Weights of a small transformer language model.
Size: width 192, 3 heads of 64, vocabulary 602.
Training: a variant of Adam for these matrices, 130M tokens, 7935 steps.
Each number is 500 + 50 x the weight over its row's rms, rounded and kept within 0 to 999. Layers, rows and columns count from 0. Numbers have three digits each. The size before them is the row's rms in percent of the matrix's.

# layer 9 MLP up, 512x192, rms 0.13, rows 93-117, columns 0-191
100:539537484482464455525435514424531542423538561499439495514560491571468534470597549436460560552486506556512522531463518469531463527465514484597492552516457595538416500449528527517471496526571522457496486399453559443532517531485444505567479529510514506444446479515501452544522494423414521586495469464547455518511592501533486535457461625486555537545535504532571566430509541424496377425583563449614540493493576527523615466577505572409557403532473522474486635422448569487534521465492442457502517505534529488508537584483475490492560488525540558501560429546408505553556584587569412516
106:443535524496427457472436540491493413533564454565421465518509513531521479498471531397516514468544427556450465518416566531526484495488479554495555524507478495486456465396615378428422496479538523550466591484505592518500496485492503524554434557561537491549624459513460482505536454586532555486514417537563507532481508470429567452557491592566596507468475407488514433551540531535453475434555518464577452478477515496599474437605421500571467536516508534516443472546556469493499522511428591465568526445430534509441585499443519557572485451552401496446493527603476517510515437425521559402
093:488559514481426613540556499479448481585514467403532538449542450567501472527514552521524541438528512480489433505457529490516525417530499425554443559615590488532498526431433450476592614536529516532579498474519492507572518510556569499440443507513427527502516421583517489383504555541454579496497504507515413461473575429483586506537430505552494506507553455517520486579574475529492580556545559549513456561513604518424435460603543436466547493505527595492553451503514527549481458505465541627478552515485605520440486491542451433524500476533469435511491430569528565430445459423411443496
103:522504432494542507564472494506408490531517476488515595523569501546436492497431536456481547522503509432477516617506531505518524511545454552440465526537544636421439448577536536504580489412458480396489431532407575502468530606436523491530432563473531565388547531459457547523468537515464452550539491483465540567572529564504473582492479506517519473466464529532555505523459539416440547517448508468545504478499618551446559605539530524517432480465534475505454477505489511585510483536610521569403563493564360449587473495592553445564488573527508487474545483568454547521445547558505440422
099:605540527541533520496548401474584529531517405502548554627489425538469483487581499593612446495498494501452489422507536459376544529558504495439499545572420507457447521463495426550451525476450532440448514522386533531492585522558509457593582553517502467487551524515509398527455590455525545505550485454535506483437561505448523544528593541481404569438515406486515501476473505546459397415413511445526479472466508546535431500417522560532438540544512439497535490553475593430576500539475494492488510423436502456519454491556549516564448564520583449474557417456525523552542475475524494465
102:471546571492537534501566530513497460421506449501487492517521525562493463460499528520592434441517523450484419544534519602516544462529502497570527492503507465559444493503467481501452534534534509425504579517485417534506546458536552488484515482476436535508549520555574575364532463478508529619459511526495404502485490593663570535497519517485459419595495535433477527575613558505553456455477488509457541454467532448479624460537489419502431570524544450550517514411423469558540484584477548478596470440500472586490569523432506525519500550474524574408526506538522483549473530611578470644
105:472438552436524448452486553527524506491488507491498551495478473551483450517595513413476425540444496524448456460434494558578479583416568544553496557569497488518472480517484438468447471438569560493566575532487432498580532447594612462529526448570542407548450523464435447574545548501399532505549437466449498526562525420554538446460503498440550580512530511501461509541601450530516511447479418495490407553525456543535389452450485449459586507501516506463542454475449538409471582578482484510559567611432452455488526436552501528455505404498542606541484486466544399486523533504391488471
095:385447440477504419466395510598589566520474477486527464547528475466484427514474512540555465464616497392529510485537487545509498532529483454552518511452430541470512471543533480471527439504547520502476431441445507504559552457527480526555547497474466488413521596458486494523569514524559516438481509468558458534533583403517490413452504533635445525441497505467439588502501521553448464376433406496489455466490539545515519423437602543429542547567351521561409467583452461424562455530481536470460447539487479464487412519438456497447501477513549483474550448554460554381527513546471525480
099:541489535433539541446540407580608447516467523528541442515426548456541613577469528485463499442450480508556433389558530424494549455517458497490437448412432416555555457457493435389444479534522505487554570484445525538486546505462530549467531482502402478573597522510547457526494530420538522451467500527527507408586459534462533527490466475519567472528519497448559500437598505539538476542558478580482482454527521526549502442492476394397562509501438565466428503502560443527542477506465436551548536523537478523539513451515487421543430477661480507628548546519540445541414467500517558499
096:559551508627551546513520468426567423485531537564431547494562504490530481441526498500489475486462497505511444510513521519580474492505493457428530478478563546466525498448591526515495451445485496450466467461499505499468503558563383451498484446431400584522436482463432500493525488577444490495572582446458594555587480551542526458566494481434425536502411465564551479505590520525595570518457361435494591520441474509457427598557564414564482536457541584472514555496633526574514544429573578545490510383498532508521516469552535476540496503427536453466502455500452547547490470526433480577
109:519598450445484422471423470496514505493566590549534512467488590499607507506509515505520592475468454484464485482463474441529532569485556398529452477465529490553609542489500564518486532470528592446477434502434586558469439542473483503564526581469525526484431483504557562532448566534503555530460465467528470454438515435591527497559488484509550518468522469456551473585469555544467458411491429539599559532439492479443478449455540505486475542438518501487494397596551447617552488446478541510395598599347500503470451526465438518543415481483543485504397568519485455559494433535556528575
098:614520538429580537417453408463492589520538512498362540486532550489529397514515483465579418448591520518454543535584531499440456503503469508601485448527425532480466448484487443408533428514542482480433559394508492493418493500478549596473556544564536509422492484490466482503484525460481467426489515427438431508440552525553561528456445446565557507415524510508532503509509444530470450490415444490483497453402526531438586463418484490426510483507521534464488463512469559547426478497430537463541467519481546485459516442475361475582469480533374461518401449587459484567496578475474511486
101:535528471463462541616454426487512446496477483400527469449412527492559518554440494475404487466523516418509589482451572425525457555514471483437467509423438620529496535542462469509510487526494455465497501467504543484392475513532511425481454479470527473460478537530602528465608442435488513462418501478601517426558487509392562443423517386483510539519508487470532488458489540530478513512454563457433565397353543467537486496522556525428487506459468454530487442478524463414532550503474466535437483388538421467558530448529501569385484518494467476520581493582487412390416487465515519544
095:478492531419504456472413574452492625456496461401473475545474482530420430516564474573593461475524500551576498509557511500513521438523567472519514557529466463474533480505434486392554493517513474322498581508597527458494498514536482496513541505564446491538503481452449575626427563578508475508535573434579539491500540563500491410591486540565507460484471483448523526509519494519529467466422510435483561546453589526577427467492512487516462568431457564473488544515449449534556425429484451586482500498433501561453543604478547569459524474470571542534542557553573569551558540577481429543
095:401437529541488462437539390483421480508533474584483514520398534462498478453462405522489485398506474424555579393526512389444560489456501522478463504552482603451439481474480547565446470465466492532504496494458535490549506551433472469539468493422438537427497477537480490500548536556491511487434499539476520606496501399600472556504519488535553569449469505536500557479494448493488541519461526482605484431622446508500459555526559452505514530549495473598484618550576498491507470532558624478467486592564457504557572514475531520576481503501559413403513583456495406542428559544520561559
094:441446507544524443611525525553505436583397472410528449547539457478554503443537537522444427643587485509528545441379566517577456564491483447572506520498448480545526565549588490472468478435409461631593500508536543548428559446473420501352549465565539576518532535464504518510443454516463434393452552534559484447484518500475492499439538512526506504479486501500575529411523401490514510485525519453469496518472407500516504477495476531501399527501382456450516489500516526486508491462522487530403427492467536475608471452461493553483513441469549486528454410475519463510596521472457526535
100:536471553479477550435575489529463582433581530487628533438506492453487475527426500568560347468579464501448527475568447576549582525454475486461477501532568512514529578501461442478494459506543483576572517527504471458584511555575461549432517521515513427540522471481417476552396487537494565485565487478483495538532504458543440504450478488468441448518461513530597494446607526574544538443629568451547412511479514497546574459545445476497620571480503535400487423567475531457448583580507518406493437431516482578467476516449567558486424502498398508540493486435503504496445496487466495503
100:460459473457482367515490479521531503533483519549461476422496545504428501494531525506415545581536577493602618453499501418498525506451547441465493476550517462557440555515538530477445460407574431474450611492546407426542478471495453488457511484542554401557464515440580444591461600524517523428489484513529527478457518509488522554532483512471503519499583544528528419502447554535487439498417458452525415546558494378578440467565484432519538447423451564446496534491489461494525497510450410518469443477368482410472437504549445462502484416529532544487462411487583507396529540555478418470
097:524434439531477548451509488450488514488508633461533482567587545370515449485521454551416500618468444475483537522496508454451509561534454539575456463517595433517452486473479473397537516533473484511417404490486499516443501498543508463460575458514441476443569483457457459470536458446583454519510556473439538459504529543527496341549502546524468542562507531458560439498453462475471456427520446460511512597510568571521476570492481534500561566506459473490482401522377525509553546507478538500447534587592568570557519470455403544545505508528434480586571597561532522458528408504453429550
109:511403458541509464473536486511451436580495520547532570429602489426562458505554541582417485526486512557589453568491549513413552478566436532617587508512454548497497541532491542447440504549504518560480461503415524428552498591447447493500527512458430453493435461552476503551431465545454475500412512423518549528494551482502490535508551515477528562464488487411437539485478531537408537507515517485563571419469414400491432493517512559509548474375414580555496457582555476498479537376543566475418416409550475460566596457480546485476480475489518462499538507494547496445548541446507473391
097:473484456488545460545587568588509499367530564529572434500457556445490511449520573505493539512489472550535490474447434497484588584557461454451622572491525490525493491389487449390442520546489448516547429449556488498580517454496506468509495435569608629524513516530547519497430485495535540609436527455427443424465574470499452511528531519531512564477469498460391456585513524580384577462529468442490506556523480469455444489559426446459614508496555526482501450554534573435534594568480457446492473562418476429462504527492474443568468496483424500467512499563456480496508506497535537552
104:551507493526566451558476465511536581492479389460511464484516572542498476476421471471590422536486416433531450461440477550482418509467510516526426548428552485440480503551550544496557479555454486479434465515509528483610489506538400620502530403391474549532473523474488555415542451563504460516570491498566487487508399519488428455459485479574503424584452433496467517511508516544536461538472504430474453515474491527509459561561477575501574447436494585522444542519524560550565514507528507474454402512443491547527323616521476544511529542458474522452429382501410448522449552595500500469
102:437485510410521602493506515471490330598472527479543439456543489573517457482520535402569492524514542464446533464560550522501496515506424488562542530404547502522499529500466482464478447448408577511520441522589554479451515459519593387505516525527495565566520485478504451540482528611438581502535524486506494487539464421477463478443491490386561488501561399477517573546519529527549454523514517513539557543476411549458583463447526454426449547517502464451457501596473550483455451498562602468582512487572564534523491485534449414481434503560474437396433423416559568568499510492532452561
104:458411501524459556537515436517482516472523513484444491404562513438561513534558509469492508420453481456544537523450465524450482515472544516525456559462469480421398499534569517470472486435528442498438435500443488444450513509524514558547503567421504501437514514497473575555604523562478464590541543438482568572491496514462564480469484504571439497481416522584495376470451453476546484484509533506480465580494530446545486475427556460575476584514401489446473492503560633557482547525541458559501471552418469404628559496481586581519474477532596535397441412415532544611517525586556546514
106:537458447495404569497546493532466493481533520502523433458537507475456594580465503544558546453465447473383533480547488550465465518555513499528492451490543421597478553539473437450453537524508585495538461438516508491438479439529598406459527516579441390439469469537539498561552545545521552522510540579334486390517491488502400440554442398487460458538427547541547434484477490500435550475499385527530491532508411470489477539469481468475425495557511472421546490543538479490455463499561477589490535452596465473588555541576504446524507576472491555536569577590508560445438514506523453430
# layer 9 MLP down (transposed), 512x192, rms 0.0993, rows 93-116, columns 0-191
093:538489602489472588468512457490449612488546489461612518481516520498396541427524522460477437425557471552560524493500503573476358477533491542597515536589557504549511539511559461456501543505456486559442500502568541539509514593495555494506446455445444466486591504442575510528513510491467452595523575432461459469580548601564462518558499524432497503481501487561522514440530452533412428502473468528640604490525450477536499520423473477485580465544524476556482475510405517512535436559404515480522461463483531467582528511466470465400476546517442529489581445499654472500547443533578479527
107:377454518431471431441513505609518515444556542544527543505482492480483519464469490537511504563493538532525484548515489485494472556541472529497592434481420563471382505480473450559522556500421419413495456503543501529555520566591504434531474507509573424478498556499428442609462520478453509406493462515526511481462584417386470366545396565544462481520521477517473543499481564529539583576506567487548541496583492554467484546469547570589574491532523420523516614476563586482499513428513537491508555562553460494465509557463513456539587516474446542475404601471457509410450527495470473581
092:507516470498534485500595483534543447467499464535485613411489424511411650459519400390537498420500489530569462436516593434562434514505501447478522507615557496495517574529514453567432487494518474505524434535517460500516541496465542464455468392524435476534441446541520490568466412453555530576379414497567463498540611587497576512533446534496516452446475465580589449540481419522497470559579467428395474467430522510484473418487477577494462534490452531482484502529514508434536524534440485489378572542477562443452499535518453497450522454562548475432475516521539489430493466462514495547
102:484443539465504505563444503405554438525408501529524449487533472472514442544554509422543502446529567493496468506460458453538521580437541519593457423584400472570449464515490476528489423475480479479504478490521530431505525519441448483477521446515472455412526465443521598526486590444502448439521406498524546473494521589486367541459573515522548425558515525530447480454463526525465461491463566583548532479518577485484591483535457548500532382664486427551483550473459557553483548475543453585532508537424436598509590569527614582561503421590481475524521459523534506465451512465563468480
100:612435435460458581381449445459476541484460499493500471487452534489409518460558585455466560473409542470583583508447528487513532610467526500481483496545487472531541518625512505511579418514450531454532518493531505500497502462505515524416515433535598540583559394422576434538530456455570425512463413508528485560512495449500560507505489480500557510479490487525509565522522486388500496462582444489490499510498545418557520451577489495528417348469427482492444511484483545468560461566508440545491485476483535518593481565439383483479408563490534480606487496551544423481550501437497570569
103:526500504476466527466445479609494527466489528478614501561550583530471597422585504537510494488457421451504512529442421477473514465366568500457445428459468555431568546447425437535367504474423438543473523545495436485582529465528416528544526539522529452503467563474427541526519588440518515514480526468452467472501499528441465499477465488544540482524636471427504473433515476458515512555495527570469457433538560476514512473508530507516563494441339502573571539449584468497588484564450455492546459555384516457513507539590517474542551524573586492598465465456539431430461509452471515533
104:547442471521457441403501471420510442447466513474594527414541498532527459595504536400473541453404534617514418505476640533534513459534412536530506516546532457524479540523486513489511493517520496543489567412491506453487485509445458540558606512518499592424563471481520485482524560527554568542530509507353493481455474472531505542441422547520500445511570542553566481514517425467553453566552477547449440497568561476493413434475433558500444496588569541424462615503583541536483501443474511496422525534507399459518559483524524574489447434590534554537477578545516423489511463559476537430
096:477524432539520441508510540438525496539575542574554523531503448475533570529619654519516444473496433473477517420546454407460457413546425521487582416463504479492587552458486469491522425495482581508545520554489512436452559471469508492477525513439507471521540575528526483523507536436446416549438554478447473517521562487544446581534486473540418469526404559480536516510510331495484568497484488492448519447464511513509605470538471504471505447506550438518523525521506436461415576500522488455450486553472417481547579600482434488580574510527530622592533576571468463419559478475505458405
100:435523481459512471432529500474546504420458584483544429589488468509498535438555456469483527546491366524526522633498448561549581532519491474551586430422510531441440522598530543507429538514570523516488476472547578445494519440586521428490512534547473484576573497506522500398459598579476565478457552560449418519499492412412505482544491541596515514529563508586428515517458614501473516628518607513461581544492544424525451563516475432491616486544475485521476489518488494471486459379522477499499448521499530550471539421545466549469547513505504508506412441580456482501503591509482503492
096:470500505501527424443569434524459501539424513495433439524393476445560472462473506469435462511508501583521549517454534477555569521450536453547515412567570447542479525507527565457498494509451423556459482499503486490436477511604469505543480434556566444588509560458476496472469482483436458547434428527461528480514485557433513506601601501537487472655523536608409390467465494463463539436498498600418471507518427521477607421536479536538482438420417444504506446495456549496449518502498404572598480419554499546497521406473472437532505521446483498559476446486385510587533554507448523528
104:489511515426506576524540528448442532531561520493533476428527555578501442518625471570525524477499500504512538467485488468507463488579544377515478493417439477522489536489484482455573532456487593435525383655476428583492548531400527438465527478372546473490471482521442498549498480551473517528579485495547489500485473359556449529447498434405455572473464527465469552492450447493516540473419479435506413506505419432436428435559510586560477465396482496485490405521436478514560546544479476514503553570455552569549477555477502432479513510549487566484432483506544464518418551434550591511
095:507497536524405536574545579399436481416503490512567595470454486520457468409575508521553488451526447493429430530496514433476514479404484497447477396491477461569537460511546505536436569472543569602493497598463473517529503429544531518501494415459481437544538398550582608486429439497552488509528534626475572481421482466401528394569552481557417480516473488488503557441536607517486525487425484498538482497562590554447504535578465563567483470482521492536438506525575426446500510458516445496534494521596524544518510482556590503521498504450447629464441509506498471435485466501431510500
103:511500437565565491509483519586551399477508534538550384566525481432554555472472490541405602519500611528487540437501482497379410464535590490494476466455426482488484492493519423495535553538600432456487484547581616476584514511651570545562535522479531450530442523472432477485463455442544495590490488463490537386548485477505463479412518463482463475536445516601594510490478524400491470541505556500468564534547388445482545509455430481439489494407539458514505532536548504523518496509461554543512519442520508436539510563444451490465476594489424480564524428500408478435517474530527488453
097:593602498626513538415506463458527437432500502554461596610494501488566616458468569399502560492508473526490535568528513526517521428454407592484453522434408629535545593473457449575460547547391583564498444452476542538501370593491579436446484449475544475471518508511534531558555492521501474544438532500459444524525460555542537519477484490543558496450394558543473481554460425558476580573515521545458517517490483533482537421458521516467465503473530475446495483538552500505466484490486498486520471533446521406496556490453521564511530455419583517486507482425525434492477475463541619502
095:508473422416535481469536422512542460527555423595475476540489534499515471591570461571490561529477543589515535546452466425545549556515531485485512579521497474518566538531548547454455515502576486483435570483497502501441557518585501480506404552528460491543406506623516404517469571463480555491423503648477544598541472493570490464548523569517535510432508447524513387550461470505521463534499528521496489505475555454508566434529460441482554585488521451504479584536484463395519617530535594454500569534453538551422494472490553537573505420611487612490460475565526499422451464553420484517
096:465526510539552485535505510485504418474572488416512451418409509535548456454565568445525529445572456476487439559523448573500486432525501467460520485494429452453456499552528444547489571517496560454531440493484497548504496413457550532507559403456482475502421512404532572457539519499597589495528645417575486423426474533491508478547431438532527477450454522480594569458593555525464463428544430486479528474356428547527471558516596538535452500523473549482516494540484623572583439487531495485524452487515605437468567468553486482485490490477441469535437590526538581500543478437517545421
098:456434465484500524444471521399561474505446508502443534521491459459514572435455549501490492506444473395481505563464484549489566531463488446439556432500601536452429567498505589524420487504533452509434532490531528516546443523416524445540457531519456561463458489505531507461443595428484506484441557564431452533561510418438564372541530519519545463374515499441496534472441514549514497518441567523531526577503502481544464563564497393448455570485414505538497572403523502533500493415583480513571484460633493519469415524577514484519493416601519436581422491503445594553476443546417458482
098:497468502586577485437472486548585407656608529517550521496478537587528593488507573513548509484439507510539445450495575476485644393472540571555564451507430454473476387510573455546510521477415484521507518458487443532493516489460511498527508521474508542382498497486403442535460497518455520426498579501533472477475528491452585475537481504451512477483427528468508550592570328536531459499592546537407435403553481505532520500458503470467470479555505531540527485501459522562484537524532499445508492454493584469475506465584562507436483518553367465505544555556459522504456556494501557423
097:554509519525510519536529447521505529589581501464456522467469500579494475494607485560430469450538599396504507548500519483420461496509589436453585466495440500465488492486575433592532543452537536509480520457475576475531612456422543487546501439431631559465570566488473550490439398552563515560505448530500495487486495491511445495460573524575507505448581512563470461525424486613523508528517401584566530485485412456477547444525465526551455525506406523517422549530475471508465632607531470466571503524498445517508631520490596468532483522488439481502546488511428455489589568538443478521
104:455574517532428496563500516462483513567512514623501555521456446444512527412573454547491546488479431479511588508464485556537440528473495472451503605470529561564418483470518436481567591531496486477497657555452486482493431417434527449563557540535502547519477485454555438411441607494580444506471425485612448561534503527559538494531507542506575512466499474641491459569484549432524506514436421524448439453434507550463535532490469362433536561528517525428545461574553506523484527578441520543554413520426524454568553557432445482452509488428463496527516497487507543453460486548531469514
099:478459489478532462496564456402499536636434497471555431555466510390451484446556562522522468566517446488556495447622494533496564454493409443546411677498488512478421452514560551524468480505441440463555445469579491544530527489533445437547464535509550552495525520444498515526509429488540532496476515480532507554486511462523435527516516571453470532439519510473538427600533523437513519441494524587474480503427544420554548504532549586527472561429501550524504605351519420519498506528460612520514500472607459531538428552421507462445504518422552491468490572551446496507495441507516588552
102:668542527469454456493504492504549551491429470516547536466443516435512485524528483522435435583593452487530416532554480441444493391467442525485459522497492508504521589544414528529494525507472468422482529532586429478398487463563531410574526431466575474511559624491548454527514422515448461550500413495422543485565423538473406534485481452526504489499381499452584477521547462491480384517487483485529518575475460545509585549488485520418510519529582472555501401540431449545505449525531418507493451491544584422476465508541497550506501502537525588514449461463522594546481396494465409465
102:417513512528516443447567481565571522420477550483526605414511510527486461483544545497511539542419444547477547570430493509611498536555503459532474536522478529514557535552522538474507452528520536562466514519425509426523564482449539470459462528466479525593473495437590630500464465542418445485515500489533547446459492469482523552437499374433482499531430481466382441549426555462498441526536487465391442603470599487508479500411559474536555488580437482429511534481528503492482518507496507452373433496405538539427543518468519591488483527353486457440471452506473537435500406502472424567
102:520447595532537480573461553495577508499566505501472556547599397540536501500589418527532458523496541483452514447413486455486440474533587551437418442433470484440506559443445568520488433528524496585328476579569409482433474495483529518470501610483472526449459600551470547515452488530407526570479438548523516532477566565492530531533529441507462585593495474422550473397585495430488517457464441484409491558464501504557515472436524484471537508547540450531491468534480464460456478482476473592501484518534422473551560622509584590514518572428519511537482535485498543511543500440521498434
# layer 9 MLP gate, 512x192, rms 0.127, rows 94-117, columns 0-191
110:529518490492530421432561519431447548432559448413538517496428401491537449474506553489561458519473407517445474568503473498547523561448523543484522516487470455500473504451420544443601537526462367540553546510438500541457428445450516488519495463580457441430448524576510571509505503528581460457523503479541523467505501411443446583518473451460503467480580426469498512504412466527471529577477497629417452518552500574547531441509445517458577555491466534463469557417410489578494433585475456549485607538528455490510441545451591480448465422586462398599421558534458557505515485492510557485
094:571455434517563520467469487498470467608509499499449543453573497541563514545491549444519508552419474486491458550400432518530484549546460450477518466604459437588450486558423556566537574544449521488541519480479538478436540503513574461469449508459453487474410487615468490455484597500457490484593509621522519579470540545522561527564545482582480469493548454582522546535501565436440467508530445530509557519545495616464509462568459517564506503537530554475430505563516540572486376532489567538486493581532517534514551493614525436520522507614461366448454503543523617481464426515553458461
105:460557440521422438453497535383529435525526475489534523491501518573508509462496503423512522461518584445436540443515587389488473589399555422449559480525473434554496544487482532570508561448519512472468539477503539499507517493441529507515538523544499498647456373494385511506479483485526480420564394551501489527530476524573546490515530526434497495542521481445466521415489636514463556548638432527484459525497447490565498445447557429461643484454480416420481529504438498518469496455441483456502508526429457560499471535581504568501430474548533542409504538487509393455432510436466534536
093:569448482483536444497505543475593453507470518438410523515546434556480590489498498530509531446590629591426515483481485517553428494358462550470567572380506549484441452463495449476551543522452511523564444461461518452534433468569548540469488481467496374501536601595512506570477538474448562459523546454377530511415522413543544540546472620466541477529481443495470451482392495463523481544519521498502574458547478570458593429454527492442553506527535501588439547476464512487452483547486495536513426449572506491452436517607506513539424547457418483509512476414451460530486479535495480488
101:424460526354524470569399484611604563486487474498427450425472466527492422531409546485478513518519491488477521481478421519502629478478445477466495486525620443477487523565583457516547490549582421417509513478426519498441479513540550404505518470450446513493464410487550513440623552479481487447511464449569463512484443533476557568466506461529490417551507503427512588494534567460536471540440540521497465522540514529430600443505489455589592491596521504455530480480505523525499454487529550475548532574477521529537441583502466529506559551529487527492612430493546510538457424463365447550
101:539419514443448453480395390548655564481499475529485539544450406491450494455502500527510537403511498536578504604514569450503529568441471542454461418538527517527485496487359527483479442478475562509459564485434508513540467481401515437528467526485552473497546489439532603468579503526536545533455513492502478587415430466406578510541447561462479586540625458505493488501461498431465381538443464544521507498563479532545520544522542526530514526504557416579399505566531496415442500423489555445476533486508561506493583528538563553552499436533496421543478503517487453559603485492506476479
096:419499586498464471499480536511610533559500484517420389613501559453515522372514436482520491483521647459443385550530484609508405553476589559496469483503517561517534455498392530486437510432530522526484434518477417432469436550491473526429594512545448553580426561430524597454478478524635537505501533561605508541488439456455556533494519507528482508529510534564447521452477519502500588584549475463521468484444482579520470523506449433456482496503485509527432449516507471511462486396489555471562434504509518530559527537598539539469462517473558488447534570513511518568446444556481459505
100:516412518484487463517596524460569550441444469434465495486522560576504497470514659503476564467545468408440478480533495516509537504550549547529504592483437391542508541571589507527446544494545505553558495543479531544566471409408519499511543510511485435494499493495469483481504505496517452490536472515477399479572494536479545524503501422465450561466515481508374526455523519570577404549581459604514612460539498546465587454517540499575481416479483463545459572424489574516406519512481479604544479554516500448612497603531539507580480531559498473417549509599449511532439500554588551550
099:468534556442398495500485461522468482451543546603461483488493598514445533439504481580484550478485498443506566497599458502515487504494475471530490408408493504476583542559529525543566586452533440505448507530515406416459511480576387602475554491508544503500520488457520528510492526510460450434383427498496525498484448501533520503485540532436452474524589481524495499425525524549550382457474460473516506501567427485578481495496396625526446415498510542394509445466453523609523480455533482459443563556382409508632452466531536457450435452536566441481463506567546598524464478528476465454
107:511405494447459515433525521506472528484499502621559385445519519576570490440474573482506507457545518500532480409487521466521574549386483450500416476530532395530462518554513536514420587537552508483582528583486530504600372463441518528475478477529442525549492492491388522468552496509542550473553396517526499458502485463527448506600454478408481522517504497433446513501501553493372466554438442551474518415490507527579506432454560515538573551540548399532462459460368537499602558549492465579520484524515514550515516493538462542481474470586523570482486553529560421467422473453520579458
100:459536554630457564520462404564515546498481543492450423476539587497526454616434497477412515448506509515543543524505534458524566468543480482434453528534511428466580475483551465525492460530549483503570502496452509440392524524529424410412457443445454505486532564551535594543582512598510425446524452573475524585447510557506388523465488423489425503485495528481545477516469560481437597498426472597410454555518510467557471467548470531528517487538433439529570420513509484523432510469579478446442543443482453562481574496516613482498572550460488523464492510596515476602583421491506491453
108:499480510480502516512488495499555400442446432489507489552502535539472439477499520446465513503392525426484491454548523463534432559444555460507476511513332494470540541558593566497499388589502509408439550481421461489385497446511504600575499445568512500478482488543497553515589520456448478561515527553482596477570520475482484472444514559474535532548574529531536477501509575458527471520528550501401554437462606513493605394540566525529476488455492500414492399472468427555565527418477484536457462440510438510484424513500531532534509451455598377602498410449503425465451518539511492476
102:476457619442444506538495487533508642544444523499547428516508547474448477519393522505529540449491496571556510555440514491638515505461564433560472533469509406521490441563558596503527489450528520505518543512453563526464536429582506544588510529575444503443573467452451463526596595449481518476529517559534536514483466463474469388569466502542510580559539480520523576445495547441537417591545449487438485624572464507485557566488506497496543474456429481471427530532473519512542511499479459534393439616464537498514536544421443558452550513514441478447519448447513497449619480517421454520
098:427455577477505573528447489594565490461497471503536568514484451518459444502444504386484504593575520478478525482457534470507508568451575539531385465477386517498477482494393583473508410484469511484537522527433593496514474515508500601504440392553525468501433529459526556467465515518488596372494509525507478454527432472577491511522445599567498484510495501431517470495428534490499394465518607601509430440507526548502583522532515570620501495536487569541478518478495565431536462475440509523410517583486450440434452455592492517495546496511511559515477481507510416506518573583449580597
100:545505527492622482494514533506612479545461548530405507479492460482450434415528493373582573458475508494524517502485510436502534515554419443499469543540442426472524435483459483537426520518578424627535547473504505573552486479551580400508452488460519568451537543413503504539492569521522461528519440539587500483472466510448502516536427519481449531633521510491495509514439501526472451551528633562551488495555535561565449430599490520472616487511502475520407455431503444445466501478513491456564524624543456510450557558479479492494510444495524510577554578438514529412547479433440387528
100:547493584471556482549469553532515364560513485557506571491481558458456447503437468492431481476469529489602475528420551494496468463492581491539512522515544399542461476546565518434463447539474484424530523570517486457539572472484533529561550432499488496530437474450512575621575531465529510464530437420529549503475459529550564444575534498526412515464431533478408410429498596471466402562517472508431470463442516554489429434566507509567465526476439558562356540424410428524552439562448450554496542570519474493469472412525469503498500552482598587470480474535487519464400523507582477487
096:527524474423509603485531504479435471549522478485473485539474527480453499500593517547610482569499484424444420432455409524489510543598488559466537464542509502477428515527473491470566567450546538546530466545442542496590552538478475517526476507542476430552488588499358496493455546528491461405477422512492572553520553460420563445506460425561398517510550568469495600450538498537565537470497417495628648545416505528437497470481583488477461548451517422506505457585432522512467475543501515542465455559543480553477532509535504620603509474588561570578465558482456562494488473491519474525
097:411467520402513496462381533400542537562411473455502453472456515501527502449450481539470420539436415538590540553492574427512499433504543524492545464477367478562426506466491565501577489459515550461497431478499568487502466536573558447465478553467561522598478496510519535452438541550532568457504577472616568471546517508544582535415568531501523511545548414462546572431419510397496459587476495492437508486513558538520549510468555490481637489506489424492486540512517432414465471480463523462521436434545480495474434547599468559384478527524400472435468471526478539534458465535525495505
105:530507498470507483570496512518424530535479436529591431414473490452458591464427610509575488517635548378401460521417526539522512546490477474498502557575460450571447437635417547625464461589506487493519437520540495521524556485581471541443501521513502444510506562511481601485465542388432587503533433524570466478616447542506550410567514446510550518518533424481462510571461546583483474454539526517416531514478494573507541476520510585501604407535510483502474534523480539530532473523552431478505450497446429480557469486508501459479471525495562436453478494485440502479520390468532467504
099:431478515426538577539468494520466411517533460617502420554559481450590488539533461573482532462480509470430506572529420531525498537597493535551524579520368415479529472494580430452560532418514541502590460473453525509476455438490456481457442499587511469465535453454536536499549576524480473537470544512438537501481494413474546454486541618575522474508499556543534408478474488530347492495505573545500439442539497542424543591455441487560489458493547427525483420528516503630571532633395475531527450513518423390509536522576469522491480512446557518509480528518488527510523530469486558504
101:492478528540480446615544481581501510522411512434427535480395398503481421489535465488476531450420626458457528535482559456524521526425541449519392603523439475438497517592512486479482529454444439577489471402453520525491452442464497495465461451508488458541468500416535557471525559470519508464535577491512418539472502417535509493456473632531568538429480461562384564480501495442420421558481440559503528456505533524611556450515529428512471448537459549433504488456419385580485552479513414444526456547429535551451465535473542593492479501456462500505499493451450531457499482538487405526
103:499455564457468468574512502452434443451455569491491509437507549503503469574475460494417599520475399457519491472516543536541546527551496442439508353516541469531495521654556447505491455515513469476525476526476537416462492526419504449535428334494505489563464519538460491588477445518519552540453591547477462558447524564525490349531507448522430440534472486475485533470469581492524514442480507455470515505394477482485511585553468492537405487509453480549464552567540558550545441487525486495478417551519537533507437479532515543512515539458556593334472503501502540456612483399555504553
098:504462468544448418523488487454408504516465560525542498453463506494526567503482437565486531469495465480498505586501557408580539582592564617416462494440475451515513470463547547468446432440472510408462498421466449478539471431568529548537409407460457556477493519488502559592489525459504418415536572488569500531584438528420483510545508499479421472470488519504445519398428598498545518472438548594576474516629477458508458469411532500568465483545555409506617514524500482466450360455571578459551543529578474461560491505491507545469460553519519529530570536459528470517528534451478529505
105:479507546469530452551522551509524600536570467453515525543548481540536422446524603495478479375525511490531510463541478522538539595589433515559484425523479502498463506452428484494488445513496432431592457475530510422522467492470451483524425556459531544581457485620424488528537517547410550423557430523444488473445544396527456598504473569452519545460580521516409548470489589518377581513508505507545501565540471465438474507517576471486488525475477522610475383541459568490461527444496512494612517382472528547425437384469521518557482515577467430540504516543406513479471484503479535509